python train.py --num_hidden_layers=16 --num_attention_heads=4 --bias="none" --init_std_up=0.0274 --optimizer="muon_variant" --beta1=0.95 --schedule="wsd" --doc_mask=true
Each number is 128 + 32 x the weight over its row's rms, rounded and kept within 0 to 255. Layers, rows and columns count from 0. Numbers have three digits each. The size before them is the row's rms in percent of the matrix's.

# layer 7 attention output (transposed), 256x128, rms 0.249, rows 50-63,114-127,178-191,242-255, columns 0-127
108:104147139109129082143114145162128147173128065164056159184143070107121133182119166092103140125172145161134113062099132138115182083173114102136098114194125114120064102166116121171125141136183183177145187127123091144148042163108125109096154080110172111132039135175161138135120121104169148112110129161111098134108138121156125119130153125156120105040106095126140100158121126128120107183091
089:169146184177136109161104145122077120122063103028155143140106148114155064147121139199142061133091142127053176112117126095115165171122113076133157067140103145138132203160117139152113143148111139166164119115112104156081166106133087141135201137140150150134115107087102145100140160121120133116101125109163178135111139163176146112057105159118120121082129161099148110087135110122099114059184
101:204103161081137086170095184150098072146128126125120152100101121139198073122152132164063158130106081183149120124144114097082125164163123098123141150111120111181067129106086111137163155179140133148125089115161116124147095094160090111139121159140092109127169081112164123120141115049159134139133163156114112161076163126136152084127159114172164141122125120096123109125144041101222085178137
109:145105120164175130085139080093082086182143152049177136141137096145117129130096143104100096158121138116140138126149097150095110193192128136134090072167129133135119126152115128127163160168117141078137163142112113116117178178136087102115192134069097113091063134128148084118058110144135153154162109065153124136151082168146131129111130053116159122162121146101173187174132196130101171064143
095:110108122125136214113112166168109114098158128189159126095129106124138183102111164077153143166161164090136096142101169112138118148136031119127076162082106135097056130154126112177104149120157138189192115093130117153145074133125136134114159176106148165140079054086115142151121138136117177159101115112054147169161137119184108122095109154159104137161098133180113118125079138130056107110132
094:116178132098149145137136097098201101123119128085081098179122138157106105158106105152139074179133135156177109127143115136168159104078093146136129067158106130123115108114074128125080192158063114142133141080152157169091147143129090073098137130202147116120065148141114160079136169125087163096181199172168144068139129123118081125096094143098160133151183173135110075070122166139132132136134
097:132084168188155137153161088129176108154152149137164167093118133148105090127103087148139083162089149055163077217148117188154130147096091136110144101068132136092101137108104120141179103126120116127163156106083150145092071190156132100153161113130133124126199127157092114084138165141091111126165105103138134115190101121148147157098107088058132137095149132083159154106130137145056195097154
109:153132143149155183145144159137135058101143127077182156167128152095075073134117123142104143144148110144101169141149134073104108101173112103114146163197068095148156146132158078113089131064093112138159100116080158147156082130120131135134139111106138149177229131104174138213095134151135143091134128139092155143137127157149086090127096163155126140055076160153129159125134120092115054167089
098:146136215125101116152132138148086096117104109116054077166106104139125143068175134105123143179133201105079095132142110153124201084132150149108122149190122162159102156117176156139096184138138121190080140106188124149134174089118138167110133140147091172138054100130088110066084153060120162135091150110119112136123151135133114103112083135123156111161170128074160136074109154127119141086154
086:188126083087133113184131157171087208111079078133162182169118094139100126182194128118188158115127121122140103085104127117111252076171130141150100134129118114118108112183097129124142138162117147110150150156158073141138194124085133145107188102116116144096106132176182146071122124098112120083112108125128121103145123136094112068102157094136113118181104141087094103159123103121109141096100
113:127104117148154074132161049067149106122143119069126113187157107119101153158104104149114124111183172147163154161122113140091162045099183095113128098240088110145181115147127164141164144146092110143169134131173092132146215120134106106098162098135105156105170152151103056163171140123091134135152126144166116132129182142102104101147085148076121120143120097108124103119142140126068098142106
101:138183142132157089192136169075142142140167089186128121118105066164077123051116158161154166202116131118156121111115122141116165108111144138067142126148096139128123117070110090112106219164170088173089125095129125153124122112127151135104127119113051142111073105068117101127065107096143149147121158145146108162137154095115088095097149129068123155184141110119183180135114170143167126165154
093:187090144093118154157111147133062111126126095111161166067133109122193197091113128144165166084138088106095106121147114081096108159160120091142150124183103143176087181107135162128101137135169159182091119115132085118187110088123112168132110128142095082106140113106166093148115110098142133105074110142105109118132141136150211133126093240208134133131119131155125101136094164138163090076136
100:134138165114159166091130148087048151167109161166124103079167102099197143128138121146124063155087097118157130172173135113061117140153066200117099152042153138145107154100174105124132207148119079140156118114141143112093139134167122125100141175166112155117104113175130163114113168153166166125115099099122102082147095086140118100101102122170089116151141130136116127143070151134095181046135
090:180117129113144148145192047077128075084120104109220132100109129146184120141126123118153122112123134088122080143153097091101109184121126151083132122142160174150171153119121182156134140100120094075164117094162113149138121077150133131141162122071117083185159151131138163148130122141088128163066142110140125196101110127142153123032201100200121105132135153124117127122122108136116051100144
094:074132087120105118054117183095167132164150095199110114175078164163107128147080135141140136113148109122119160135168072173109144063129113139079155132123112083085102125142130084118148132136079133112155214117127160117173093188156135087106145096093144134170136097108133092092149104149177170163108153179096112143141113082119128088127104107138210183173111084150074098119112164140115111174125
089:100142129176148112062167063154148176082139122128151091188060103165106141117084134114188125157113156092139120128148123125194104148070141084127132126112132123107162163101192151119099117123112136093086106119131126168199114185125177118158154122109136116135090131135171064088058126156140162208176093078141145172162126129109091111149115104083142078077119131135121159106108190096139115139113
077:183134135128107121151132179134083145153142148092092100140108099095200124108119133170112101135112114144163128126077098109107120175161140061168165112103151188123111168117127079156113159153104160173070159161164140088078146170132150161109093102172110089152075127172168140035143116141177099127111147083093109122076216133178143109125113177139132077113153103117110069131150091137145126082144
087:170135124108129086130134066143124115126126139047077146124184163173120112178145119099175165073129148103114138097138129125109135127114164126111137074162119131128158140055098171073217170158095113145072172159140096140125153127146078142106113134091120081108122138168164087145149090155076110106127194160194136126113112155076144119125159116108103100178126125079108086184100186118170166166133
077:117128118115164143192072084137134139137187146181138154115139107134126117088173120130124096201135180127132094089105138071125169099131161145111139168106138159111123154111098133142181096085128138103121116180091140083102111157107123141182106128145144135166135057127232107077160137118160073162133088097080158152086129163109144084162150075138122109089123098094165151140116122045060150139165
090:115136144166122125130130174150080007104110143182151104172163124079128097110134156146032111119126138171056137076119164161130154092123135160170113140116099144158148157108084132119092175105142097099106138200105127127167122138129157161084113110141196093121152158146138152157145093108160178150157106172121123140108104184106129099174138114158139110112080136092130121125042093070142104141114
085:088126086124126145122148130112123189124118120096152142106070070111131128055136114139129101118157105095093108134111129137121164161123137108110162166138164116087094114127119155115209086111146159099133143139160111124149145108125098217114109125110099137139109164135126172108163177108170138179140028125095107210113126171108096124167157189091151120177136129099126163117136094146077090101242
079:113071077149114169174111210106082148134122161114136082129142142100097100131150130125107134157181115191114164155151119183105146111193123158191135138059094144109125191099110093098146184172102082104124171147085110164070099156097119118095113132084136160131163118132114112137108128159106121082133154176142045058124199146161128160160131150074106158079090144146141139120122119151145106115112
088:084097092090143105083133079069138091115154155168129124103142147121119178146076136123028138138144114179131105139159133140122138096077135165138093086142196140159080163119169147115137147142165107131138115167092153148162042123108120113094164129117147173082135150157108120112176132171109144142158064187104093121120125158170163178156098151127101143062150157148204121079069127140128096159115
088:103159108127000103138102130137168136116145131132123176106111172145098103093112184131217094154134080099168121212155134163150096179165122150076081136069121090110144111095133140111129068138165135141162144135090112116060114138129103128158107109172186123134148098133106121170128153170156133134118142116130162125124090127147136114187133160098099150083144145085070108139127130085151173132114
096:162095100079082176096127143161160116156125133052114146171095191143111151193091103119126157124109152124087172152183135124125081141091122109116081103143101146126036111093113161168092112104091148071091117135150119134161187136135141190111131121172157115073208134111122066156168097160174109124140098178114146142195179122135087153155133161084115108110136122089122147089121098141121130137096
080:153166113149146110167091121146108098133121115098080099137125058148100112165135124086132144175132110133134163152102154085151166139139102128162160140083148091147111154117099149106175104099110169089143119164201163111125148114118126173152102158160123220060185087133173115090146110124128090068148181132089099138146096135077118065127138135112134126116052052111171178211140105157140115108115
086:065172077182117080134111184108150087067114166106135171103140148096097127131169130131111141111139155184106073181116136159155164081118072119142163115084152120113083103195087176094122139117114164177125155112138187161114073079121122108143141130099175102169137093119079147106089088112102139148134060166141111140113155194120152147156151151093169147085158074164153150128159147085113104134162
119:133112140142185132168118085118143089105121100116144139140104120140144091137074120083177150128119145147129081044140122123129101155101060129098132140126142166127155127162144166109148116119156109149192096093230098168110125073143122072147163171080125055154170140097060142146118163143144140081163166119100124143104137146148166124063169091185144107093179101201127145134129149089103169120091
134:103118114104123153084120163134141143162068104118114124154135155158133123153113159116064123087147134150066163099169085137090134133168104144088166141152149160139093101166124111079110183141113161121159166120139161102152134113159123136099152110085115105148166176093116143099102120178140187130079170172155077106128109115104151116103075174055233127119116099212065100105175140151061152125135
141:032153140149109137131116102124146151149169078113114095175145140102104134159182109151148099135164177107150103078150126121183127113112097160109156145161079098104150141104134101150107155132090118153091136126057151168172070121110165106157145118146153151231147137099125111096129137084151095155133151080144160147121169212086106121105065120097076135099145108136116134153188187137112056096132
113:157131111142173085151138113151103143076178104096143145146116118124060125107148114134139113155132228119096114096083117110134174182154127101121114123095141129126179112142088123112090133104142135193124106203137117162141138088171095112168151089105133164183077138154127146108159164151098117146167138088096129120079220196121184111096078153100081127117086101105128188097086093128073124141163
120:114109128092114107151123112111173182075126139120111182131161175175121120108103124139179191082116133106115159144118142169096141126127141133138181110069150150095119139100128122101197156127110123149135181103120115127101100128159115104061157161064131119137100139087144108135127103164063125200092144181165103124121090189111145102103166097045068162184170124095073126133160177160073097168123
125:128123098148087160120177120082119090143117117095105177126159097138121109121147198106093127123170115040132155116136142151167104138103180155032090139163133128160157113120147151147155137163133081107123127133127095109100120156107156185143100151122110160112153122139127162076184080122094155137061136125150092180090111186140102152174081108083132125148073106116188131153181086175124072098196
121:078122149159117124113119150119135138128105072139115045144131127082114082107096151168104121111169156133109132101171117126151150144156097162194169170151108166130128167105151111130124146046101143085065129140092173132121096174110140165113168090197190117161092131104097163133101141080197149185126092120101126115166168138072143112156146128184193149086134127114150146142130072129076104067100
115:114097068129152151171180170095129169123128149109171127152123107074161112099095118155071133134133138093110097061124158127146150135114110102093136162130157214120146072143115155110110129096146124135158127139192069138150173084159154197180095157060159107178136132097100148163126123122108161152154075155144089161101143158092141121126152068066091080148118143107142165084109057161123142154170
123:142113093152123153169092131125065167134084106129187075133137127061159128149201172096082133071128136163111131134119169195101141126143095089176105113128087135107107093095161071162144182167142084144089195158151161121113098160120111118093105132128121219155119125144083151130153171148083106087128131108135083139182135136103111115143132080065107192118101194084108119135154130142143149140125
116:070122133150156157143182145114096085114133112114146122104104182136106140128008124079098132155129092106149147126168134118138093160095120142132155128107204129110127107094140119100167132114131116109163071124130127162132072105163128144147169139110121194105120197117128156166161141137144113132140130173115110190180092170068115119150148094129014119097140114115218151105129156108114106123069
105:125176093114104104139133125089129131084103072160133133095125218165099129154113162133141096165173128118180095094103147109090158114150111141154113106052168072123143105123123114151116120097112153125152126109149151179137121130164081103115150188112199107153116175163116145190122128129194096183104137088130142145066130170165144159161112090115096128082162136131025134126167093121072114157079
117:183118134098073170110142118140163130118122143130106169131083150188143108145085137126222142126120100149126156108168154088131075132136093119087111124165116115128065127081182179154088070080102126099105085120135112110170176170143136168092150083163170118105140123103064111153120129168170104132151110137076179103137117067157131139081125141153142168197118113086092148092125095174126108206136
123:119186170159155127163121124157092134135159096173144143144063129115079114134103147130182139164130109116150145161122143077118190045167103145110089145136095106092104086160072127148178114109132160067142109145123058127123106093122155115187093170184123138106114109122135159099148164113166124060090137091081158124113102135118155116141164107176120117090123100118197156207199107075104133106128
110:076143118193127140122121153104129057094117135121148156154107158116114132143197126199104159111079129176132041143086131087111103084135079133065159113163144097105126059184129134133157135100105159101136099089165164149139109127177157125132134115138195129175160150105123148110110125086130189077135110093136148131095137163099152096111173110134143126104181060157108146162141117111085106114220
087:172114167199135157123090124174140159085130137071126135046133139096124122146124115122182137130128090089068131119070150114160106151169137067137210099150102133124167137156094112122149095141074154078091127147085160121164136156085131147171062112145080183139113128099232139096149135117110102113124121106142162184142128136106133128210129157084119120177088139081104102145108126132143124158145
090:128104151162187157153114125131159076134149143088116142137156149127145090083122126073077105158128186143172105144082101102158102186103097158105058114125151127112167102120116158172135117149147126144114094141072161138143086159081195098160120067172128113150138121138170044109161072110119070096172151093186149104149120162132107149151182059097134148137158151110175132115068133111121193131138
089:146170149116162144111120123137087182150150123137120070066161094183136132099175107102142142134089138120079089146125090107129062158114164112157108090091180164146073116136094154128112153138120145079179123151147113102173167109123155188140110132163125129073060108080155130093114172164087125152100130145123119095124090119102177097192100144180109168221110119112166131175068144137090150083153
100:114148151147127157156107129179118127130128173121071118088139101109178063101145110083157155130139035124138117095146138128072156125160116127087168189134087166065127159128165106125149109125158179145168107092151150107133132150086116051152089166163124106202110124118119135136103100082112133163077127154104140170153073101114050134121095107123160116122148140156179088103117141140220123186147
092:141149148189169074107124111083133134215146127074149067148085143120141091132095156128104089174108161091131132099135083131111096125143152160126083106154094120176109133119124153119146140138112127117091166180103122137068208128094182108122136091151113133138136136196078112078132116105154081086142175096179113103129125083139151126148083137142203149094131162116116161093113130108110241100122
099:115101111067100127062125159148087181080141093144178117140162141128146122053175124173107127065149154089167123206196120131142061155145166104137129156157136105123154078142049107097100158108122151192138103102118137093112137151150154156147151100136117121126175085093118088153062084129153157134122187113124190118138165128119079167146163132149144102142104063137101117128143130089179110140133
099:217129133124138171124115123067127216155147152101169137124156096110108134153146082116198144168125097128091147086149144109135076172155069107112124133118137173135142128129182154136063038104185082132163108107141142142150149086119163091110099050129123185131156115154152138099104159152108097078138168117119143087116088111168184167134094177098161117128091109128107106092128134144127074140114
097:173127163164082061152078108155122128151195141121123181095118116139170137094070141159238128123103124124165065139096119145134071170183094120100135106140114132056097150130136146182117145152165105129115168112084107225143107176097116114122142116132075122116118131147113113095103080089079104149112180116103131134103182140156125154136128142088171167143121134104043128140113147144151129136134
096:100117098105156108087130106127198111069140077121138166085089115182138142121107168162151124132138200098144112132140136086169091105107129170117147087104172107093187116130078132118099074164106159115153099124137138160155108159135125126094159145108145112084110104118182066145206038136191092211146124128130177102111125157157149120131150084190127115146098075145090107186120109108128120159126
102:095160096135171119054109120128141055082145180183110127138097127119142191119121190164084135136170163137134116132116129147151110117100104128164070119112086125116124147083155112134124159153153124140054104160137197128191134152124083110105154151089063109097142118102126058168148056155148137144125114094160109082161166166172125134066149077177110171181118104157115127109102102141118183151136
112:159094093090132143149142140217105193092100070131150133098115107109182146097090108159153177065084088093135162124185141131132079131120117144131165199144120135089097181124148122098118108132165135149127115132117125120110138094065114166148077091156121114149123110114089191141138100136158099107087057141124155140176125117088105102071150187181108118161097148158156145120130099167220141156125
091:150126100105054151146063134116139093076067120098109103146111149065118111148202101146134127130086165170136158124121098135129118104068144159141167161074119067130135151154100079097158119200123126082124144108177202131110145103142129141113123136135113167179119148116145126176143143103105161126131205131120129110047099165135078178174126122141128104116090159154113124119181103112185117166199
090:178086181142191200096132117144151159140116080090139122151141149104129127194173145122137110162079136128083108028117121125147128080067101162134120077083175173127148123116116119135121108150165098114136107081101127114183152169100139162068150085133150156137073123151176125085133161084125136144133159112113113146127102103140144120114111133123034098184116173103099118123168155147177082184116
104:107122064053076091114192096147117175113113125115150128088125199158127133094111146118122132081104091114136190148168124122148113143066186113163110142089091104128168167164120178131118137085126140152141108115153135111096177106103120130139129173161140065118213121123048089087108186116124125120140097202133155095127146121113129167080149160144091109157148174157144114084160168143166075130129
# layer 7 attention value, 64x128, rms 0.104, rows 51-63, columns 0-127
110:169115082130178103159167139181103114146159180152107137163084123106075164120119131066142139107071139179117190096160101127106196089092139109167118187175113129098111091174100110102172147157082141123094131161112084138086155161106176077109121145136150156061145159101066111137097128177146106153143089129123091136170095073174189174158142107167149088139116147117113116133092110071117136137134
100:113164131160097172131154107098058070097089115100166142195134155139121182106104142150166147100152171143155152037127168175138127124102070183146125098138136156087178105132116136177060150074128122103087178104122133140116104154108102139172117183094150160147155095101105155122058162183149091126168132151102163118169165153075107150156093166071108127084105105136095130120136151124117136093159
099:164132127171134058103164131127170094094118112166099208140112200136082087090095119115148150135097193165112092162111142108138144109121153099106176140134130175154140092117155164099097122129133082131175131161113115143166185063101161120185135162104148175099082133113101144106148174132090152116170143140154115085101128156146066150158127153103077126040079075124078132145090139149101129155081
101:092143072096125081107132142133103118187156113183134187123139127119052162129150109134192118118085084146070110128067090156097155125129145159087162058142134115063099145076066156058133186142134088079105156106109101174110133183144105138122168161113108140137133159170159115128092138124132158161142097090146196121141157153120169111137186104145075158139183100112184120124107119144146118119117
101:094126157168128106165110098053166131157154133137205130057144128155161128116033088085108155108135119122110146148116092134168172107123061158138152054163143119115144147115138173159155093120180123065165060119143143101118150113131182103130159145144060121072189102111143147116179100145157118164149122144126164137099079098193175139122112088115114125122089146109120132177131135088133172143145
100:155194159154174118134063113144144139183123136105055145136111117119156079120078121114130198150115136177165099150146112105147155110112113131107115205150120128139157146119112111155133136015082125144070142147127100117125124161168130179113160168160131148131129121107128138115170074157137139111064066194122099186130115151158083087118145123171089167063135080135079129109102120102097152122169
109:115173133180148069094109123154121114205079097175133126117132097104152110146194114132077116091137154133150124072120145138106120132058069079126139123146117064114110088094145149160148110133200096118150070158171121137140130130109061106150132070159129095134112131124104162134131154128198094135149107143189137146135080122132133207177179153158180178122134090103154111117131094087125188099155
101:137091096148151139213123108119121162102134108090124112140098156128131104131074123102136148142146107177119133115103121140095102178087140085091146124131105157175154128124134118117167170119186109060094176157117086165131155124155183163146155132151166123060106094095105147185102182111116193140180134080090186118210117049117113149104124055122116124117113076133113166094114092137157179097095
107:106145159072120072106086145147139103190179190131151110111083079170093140131159092151080115102125154095163153159139157101083174124103142091120101114143122167075137140123132132115137157128139136124096095140118154125179139117176060168109124078140194090094077148115151105158147176233125175069099190094081154157125114116140156131082109143108176129062120135130167175131137133117152110127134
103:111129090147140074092111138081168117130123058162217084152181140152135116151172163116090107123148132150121120118132097177114159172148130064111087148136154123115191137145091118076143106127126138078150171070118155145141123144110136108144142174058137137162123156189167177118102113146086136108073175166103103142090080124140108146164102115117136101120155213109038115161120161167151167131119
100:139125151064170202089181144133144116117140113112109110126128168148133161133101093090099112101090140087094185160120174096176116106110116090168101128115105119033209131171136151146135135089145179074161107142145110130140101142108091079153121179093152141141155115099132127119169017124052105162141114172119131094199153142155129150091144133133158176139133166114113125101158094128091102130120
101:127164119125130176114090116114143084109129163138121165119143076150156143181168123137206115090179135195127169127131098046117175155173185159131077087101136108117184113095148104100162122103142161116158120194143150079172076113080111157099123086149127128135137108096083218105152130058111151111111108129131113098121128111101114103084129130062106093116146077133111110144109148178152187157113
100:129157159171128113135125147074110096132120115161148093243122100094128161129080170129175169112132157190130098164164145144201106117098140074137106099135121076154101078125100105163141116119113167093152115085141159146079137128099198110155131132148143123118161090074138130171145083137127123084163141131081176144123155108145147169130101086108142105144157112029157130165070156130145064152101
# layer 7 MLP up, 448x128, rms 0.144, rows 0-19, columns 0-127
126:126156101146136121137136106115145161121097139147121050172150156187133099116037160158125132117193156136110163139117129055137125128128152083150140169075110129122133143090127136106092137088117091119141120179128140099125180119179194164113127109125206098104100135086130101184106130125232175153135078133088166089107131105129122090061153155105173143129084095107122152139173082096099089139117
099:121089160110146110136059118159107144095108143146106148142178130120176119148126115153072124135101142119130146108100148109167068120135145104182149154129154129087125111090168157048140098132118116179177124112093147122138164082145144108127090100153088133054175084135122120120135039131086116118080086170122131093157120106154147086108213152188128188076128148122167162131143128108217132126193
089:177096142117141107113113113114166112116103102151160146090160091126140115119148176133144115122179152144099102169089089140114092077115109133084050071165159139114153121147137144112163082125101148114157109158169141113106159067181094133161147061107150153096075171183142134179151135124118194064149105064117093145146120077129108063132161059114157092127126117188141111170122178135174187131099
109:141106089098124140162092158088115133111071179151151124133139169136153141083184168099127090112155106164114136159134139089084190092197112112212094112115119128059138153176075121107149109144100161191109151079157075110089131141146110102053096136095166106180118126083134118120126149168114172142155129169127142077117163149109128220119067131089111134142100108125102149135139130126087077157137
103:148084121127143163119113158159139154144164137129110146146109131117076082115105123188160144112109131140098183109089132124175185087122070142085093188175154161119134112123155100106116130109092088120076130152101106097197163124136138049127166134155124157163140152090119136110151115150120195123075089047110142153153082119059100104075219083062148155163143123126146156112144099154112100145096
089:130100124152089121068159143105139153149102128097113167083078083149113188125100169143155124114092141091104142115159100117134090149111115099151133137187081181158140127115116137099104167165111181109117135113098075118167100108051193182140136156167110106165172077146056161133078096121143112145097062138144146112138100081136112129091107187119200135136129080162109150212163155166151112126151
087:125145120124168112043133142074113077169117119147143108093144174070121173080156145101125144102140137132119158153131118114138183137166147127076083158097139086153120119181180098106132191061108135183083101114083132134141101135081126155126056117136087094103089143157107138148173111150161121177102104157093187218133073126148107115135097116151122138154113161175162106155076140128142198139115
094:110113130095119075062171139085103171101062140143134122150114165123175144189134102085111162104161112171161193144116218096093182155181121119106176118119131100100171178126055166131160128196113122196158104055113138068150134123132176146136132135143142122112131107089109081121095115100150150120126146109111109131128158160115088171089141099124111133125095105125147174143125094084170080153094
109:091099130137163119104124141098169087132116119168151143123129115193062161141116113132115051123108146106187110119055131109117106180165179120139157166145091134164125103109154158145114116112133169123133172120135115115147127130116175114190122190125142169074181079099134119117100130141114064180134136151121116093129131097130115090121062176142159217064134136160091131117079176120136070069068
102:169135070130092114154115135038133130110053099114109142104112147173138105127173156091129140108122145166105121184115139126115143158121227103133149123083142136118125110096148130198084118137115158177113141156063140054153156168158123134053140168155213075115179094172126143085129095110151152092119118172123151153093177155156174104134103099101138129105163117082111157121126159094147144113117
095:175109246164108143155085179108095113144122159175162170064167216080101123135101094110114118082090118135121163100137155087112125134058113150149113108079148099129133155114070121069081182095125084176139159144145155106160123095089103117167094124153150128144092093116113157149144114160100121101138140180137136131136094133136128117147121155107119109187173138149161126154107181180158072117135
107:096090166084146144053087142055143097163154136084131159173175124106076130101130115177174144163148139133146129079085102135129108143045180124120119111162058168142130141114153103098126135102115132112141109068112101176061151138124118176183143151153149146130139153129133171128115118164146090139141089159150196073136130090174093093101091147166168151065129104150140148134152160083115156066140
094:255123159119181120112135184116115101119163084096158167073165071112119124133151131110113120141125131162103176177155119135111132104138115146110097126180135171157127086103088095159159114170130146153085156096136122124076127129109140110087109141100083142118089124114120139121163138160067095086106193098148155108158153081198129144110132036133150145142103202149115105177154148112128129111141
096:102132141115111115168124128180151091100132115113186096165110127163150106082124076142144103163088142140111195120114091134110128161122125145110160167218100094186073157133161166104177094151129125129080093168100153091135118110098134071178119125175112157098121128052100124159077161126098179128115149164161161118110140141055117059128092160204108160118154109102120132102160108074091101160148
106:127137182072116081133182166097105129137154072142116159125123132138138106167138126117159194137142116083143081113133169142122145109124168118170076111140111092093141116126163141152089120133067112164150112169110115108113135189132138099115116146102184109117092163141103096160121171201118128095129133139098172119075092138148075168116095053140139160182105171067065178215119178098157080111130
052:106132125152109113123113147122155128139094116083131153182141108137169081084137135160126153151127157102112155119084100148078074165153131107111200096165094096116117154175117116131162109163087154113103152110164165152107149211156064123115153142122120080160090066156200181119092092164075139138094194153150104179084156186181096145097167093141194132099115149152159174145093109126152117105153
099:118127093110148098120124137099165107136157138143139170090125094205096196114182119146099151235172143099131067162088072071139159121090103090153123078161110132094094147084100155162129142117052195087074127143178068151124139081128096119138108210147112130121130143159153127101154094156077115140152072143125151112153116152120145083158152129171123141150105131094136140117135154090130125100145
110:191149112118106122124156086141147066115112106136102111102136071142083123131119095054097128130052148171099160139142130202087089118113165152194133178123097116115104115118119116143129080123150140121119158114139189122110107157197092170147091133121122091140205141140121165100129143155118117122087133142131086142052174173129163121142119143087159112091136073187175143152141162170155067069165
104:156248098113147123160068143156139081140042125105196189127157159108127157206104196125182106138115079149162177142117151133105081136119148085111117071143130126121168122106141131159121161124130095104104165173152145116047129104117108096142092104096123140138170129098096117145175107119148128085055179129091094144121096164145114153143112180151146122103117130163134121125127130104121087105107
087:132169126118125128147228144180123115133103091144053177076119143128111115138168094080112124146062118106135123133097090182191141138134085180230131141168137134099129125121134128114132116139137098194095124163105060148108143087156178152119077159078133160105146111083129118067110117135120169139163136123116086124141110129184112143145122135179113133156079077110195124118149099164150153094164
# layer 7 MLP down (transposed), 448x128, rms 0.188, rows 0-19, columns 0-127
152:140202118140153155120140133089108162151144092127163152130063117142092135122202119117142111153122105114068131127152183116152160106108095116109139116226124095095123141195107115122102107135156118102117115070054117142164146122037092153088093131154091175138124186140139116148156120096161164131080113162125145154109133148055112149140149130152154153156149140137112109102145079117026156188108
102:125161111111204153135092150107127173120087101154139142119101137110109147165140100153057151131173089131096073130172143080074231137193162155087138077095139185121118147143154116162120074133104121154112156138132125111141145126106139104104156131094093074081170152130134111090117109126113107164097175159104079145154077189142235103135080066146138116145138153154091136146142135097140147110119
091:124177111134091118096059121085147095126171185127112145093124081144126109090065061139106149118134130115153166126170154135139094128125061104093146168099137059149109199156137093115147107172116109142090179076161079113121083156123089125132144109159141123078152078161133173120123109164144080087109155114128094185108103163186158161151093148140186117197134151159159084164173094144128099145140
110:201135086178133126162117152130163092153149183122166142140198087179057116077127139195136176138151115122159143088138073127140087116128098147098146159114065094108110070110114160136123078170142080100175141113185116114119146125100143053180086171086176123114080124090105146089082141153109136060113117149095121171181080130099112154126126159126115129114117099141126172163139113119155130149109
094:091118143118089108119147146137121150070107139129119139117117153164149136118081124161151120178117111184128142160101154170112147130140036154136128088111196111166153123061152103060117168095108163136171165065130127144096117126148156098109109173165133094133135084089137182078158079072149140086102204091115159151172112112085139162149052149152092105204096154142102109163130158116127125120172
093:127134160105131147200125072115106080157152105181169073186158159095125106127144073125119111106136153128139171105105174139111155097143156113151164161099177115114128144127106103172169104101134107114176139167166152122054172168128066111128098111092142118099170142131147150131163135125089064153117193120095080149037106175108171112157127070103071115156133148126161091088173076131115130144094
091:186092163085117134171128110132130167153111101088130131154090108130130082158111124109112168125111160178121160097112148166076128183140138135192145094125099159151127119175112179143098098141119174081108132139197157098134140174168101110133146113115166008150212171126122083098089133149104118086140081108126120055078154141128113114138131125060153127120170194116134120121153101102135107110177
094:127184105162179145145094124150132078158100115118200095079136131130081114135202138176145108084129122129105060108104111115117091121116103078110091136142113129135150107143147095183148126099128136145186095158132073188134157096157153144110174126107185089146109191167123148153147175141096127114152106110146178169133072152132148070137072174128161078142152086087076109066118164135118101072162
104:148140169130115168157147117161155055143144142152131112131147139120103212161111132173158116133132144106159099069071113127124121054128115132109125151125115188141151118145205080049127163161150128101080079107168135124103126071133123137191125107127137113171132044127160156120129127151097130104179208099143093103132111155128127113196080126144136128092087074130112118085062092152139126171130
102:144116147121126137088140150143119143186165046140112108149112097133102135101078129167118112078177102128111087145187164159120079153108093128130091193092091124139122104131080096135116099088150159135185149171155144104112102126177160184149086054070130114116135164153159093176139223156151067120172135103198089101156091101140097116107116122106104098091186140149162109118159138124115147139159
095:077200097131079097140087062114147117123091122136076138140152130124150123117146087118185161105143170130105121158159089135161150166143114135067101163103155120134118091158113102075119110191126104102080136133114156146109184140097130127167180074187109208113155164143131063141100100177186135117089158121120112180145127129112120157122132095148162146036178078151111154134140087088088163136126
114:129170121117133137168115156117034111168137102153129152093110152165078115129103138163069107070212088168156137101128133110141129055130099141131109098143153178163135097138153099107128110182114078134127154129063127140138132100131081161145128119148218086145105105105103190155171140104131136119109118126217137130161172168149095109106125157134128089107161150140108083184091051122081139139141
099:117189172117097152096131169078112097095116156118174128216115186124140134139068116204101074122094128123125173086133143118151089139198096138115174129102115186081130157102075175087107076085113128131098162122143081143164166107128108127127093152096149103135124157152122114138106097094143169169083118108142123149057111180104154111101114139189150142187166116116133127108159090165110117184095
091:135105122130117091104107116126152201093093119160135150126096127147139151206163202112122104122148168122117097107098154140193139127122137210171076124086142170084098111134084158101123141097169126174151170090177121122125044155094125115085126119132164036136116120113115127153054142117105092149158083123138139128134133149191160149139131092115141164154109048140139152144124198136100090137091
096:074144099116064138140127132135135111126181118147165135135158124066135125092169068099133077178117098152106114101111109205164152092119075150092139152108135120173073112170164085128119079164143097095179105131103067153165140200117113089163068097156160164088133146120173189133119138158170158127099145123121111109082125132135146186096099110112128092122116200096178135140192130177133116156140
092:146145158139145102124167090135082220079116143080115144115130162153181153126134173093177125134103082122101134127149126133131116158058110097139053102067105130210173164167136150109170168122158107135132088161106147155149034081114143107156148152141126062143157132132108113063151167105134124126128110119137140135150170129106190113093117144158172130139087145139097082111130144086057075114122
098:189123152127148141102066210184075118115086108109115140109104165095154106186105139156136146118110139133075170054199149120138113048135193130124071117119139107148154067148122156105151118139199123128205088137113158051125147152148140094088147110100143159132103162127127138138092130160122138104109175108161127125116155111142108191124122138159078083119145090157126103138106112065110159157152
106:148184060108119139172100098128126133128116085147164126125129132135081132142087095135130117128118159133146128190180098157178134111050141122122096125059138130137139113113135104117097130112158087127080169160113093118112077092108129207156106139167107031114248158134184155087099123130151170107151124146179072081156152120146170106158153140117152122109152148134123172143059118150136118109110
104:130188071141075094152093045139118135158082134103098146104128110148174170060111137125083140164162116148121136124142134150111141131085101093128105079118180097129094125114147105129145157146178158158120140133167144140105178155152116091101062167147122178079077124132080061121137078103137078127118218170130058158161133146166112138163112158135180140125150148182089096155159162129103168136120
085:150149120133095130106161119118117176066141086154115145132096112091152108097115137108139157128131130116156114176118171109136101142044134188086145167123121037076194141149099086079106115089130164112171166129081144139203129121109128176106146143121129066183159158173100114133108155195154154093076130144132078128175195110117125061147162148117153155156140160160073111089121141116093132108108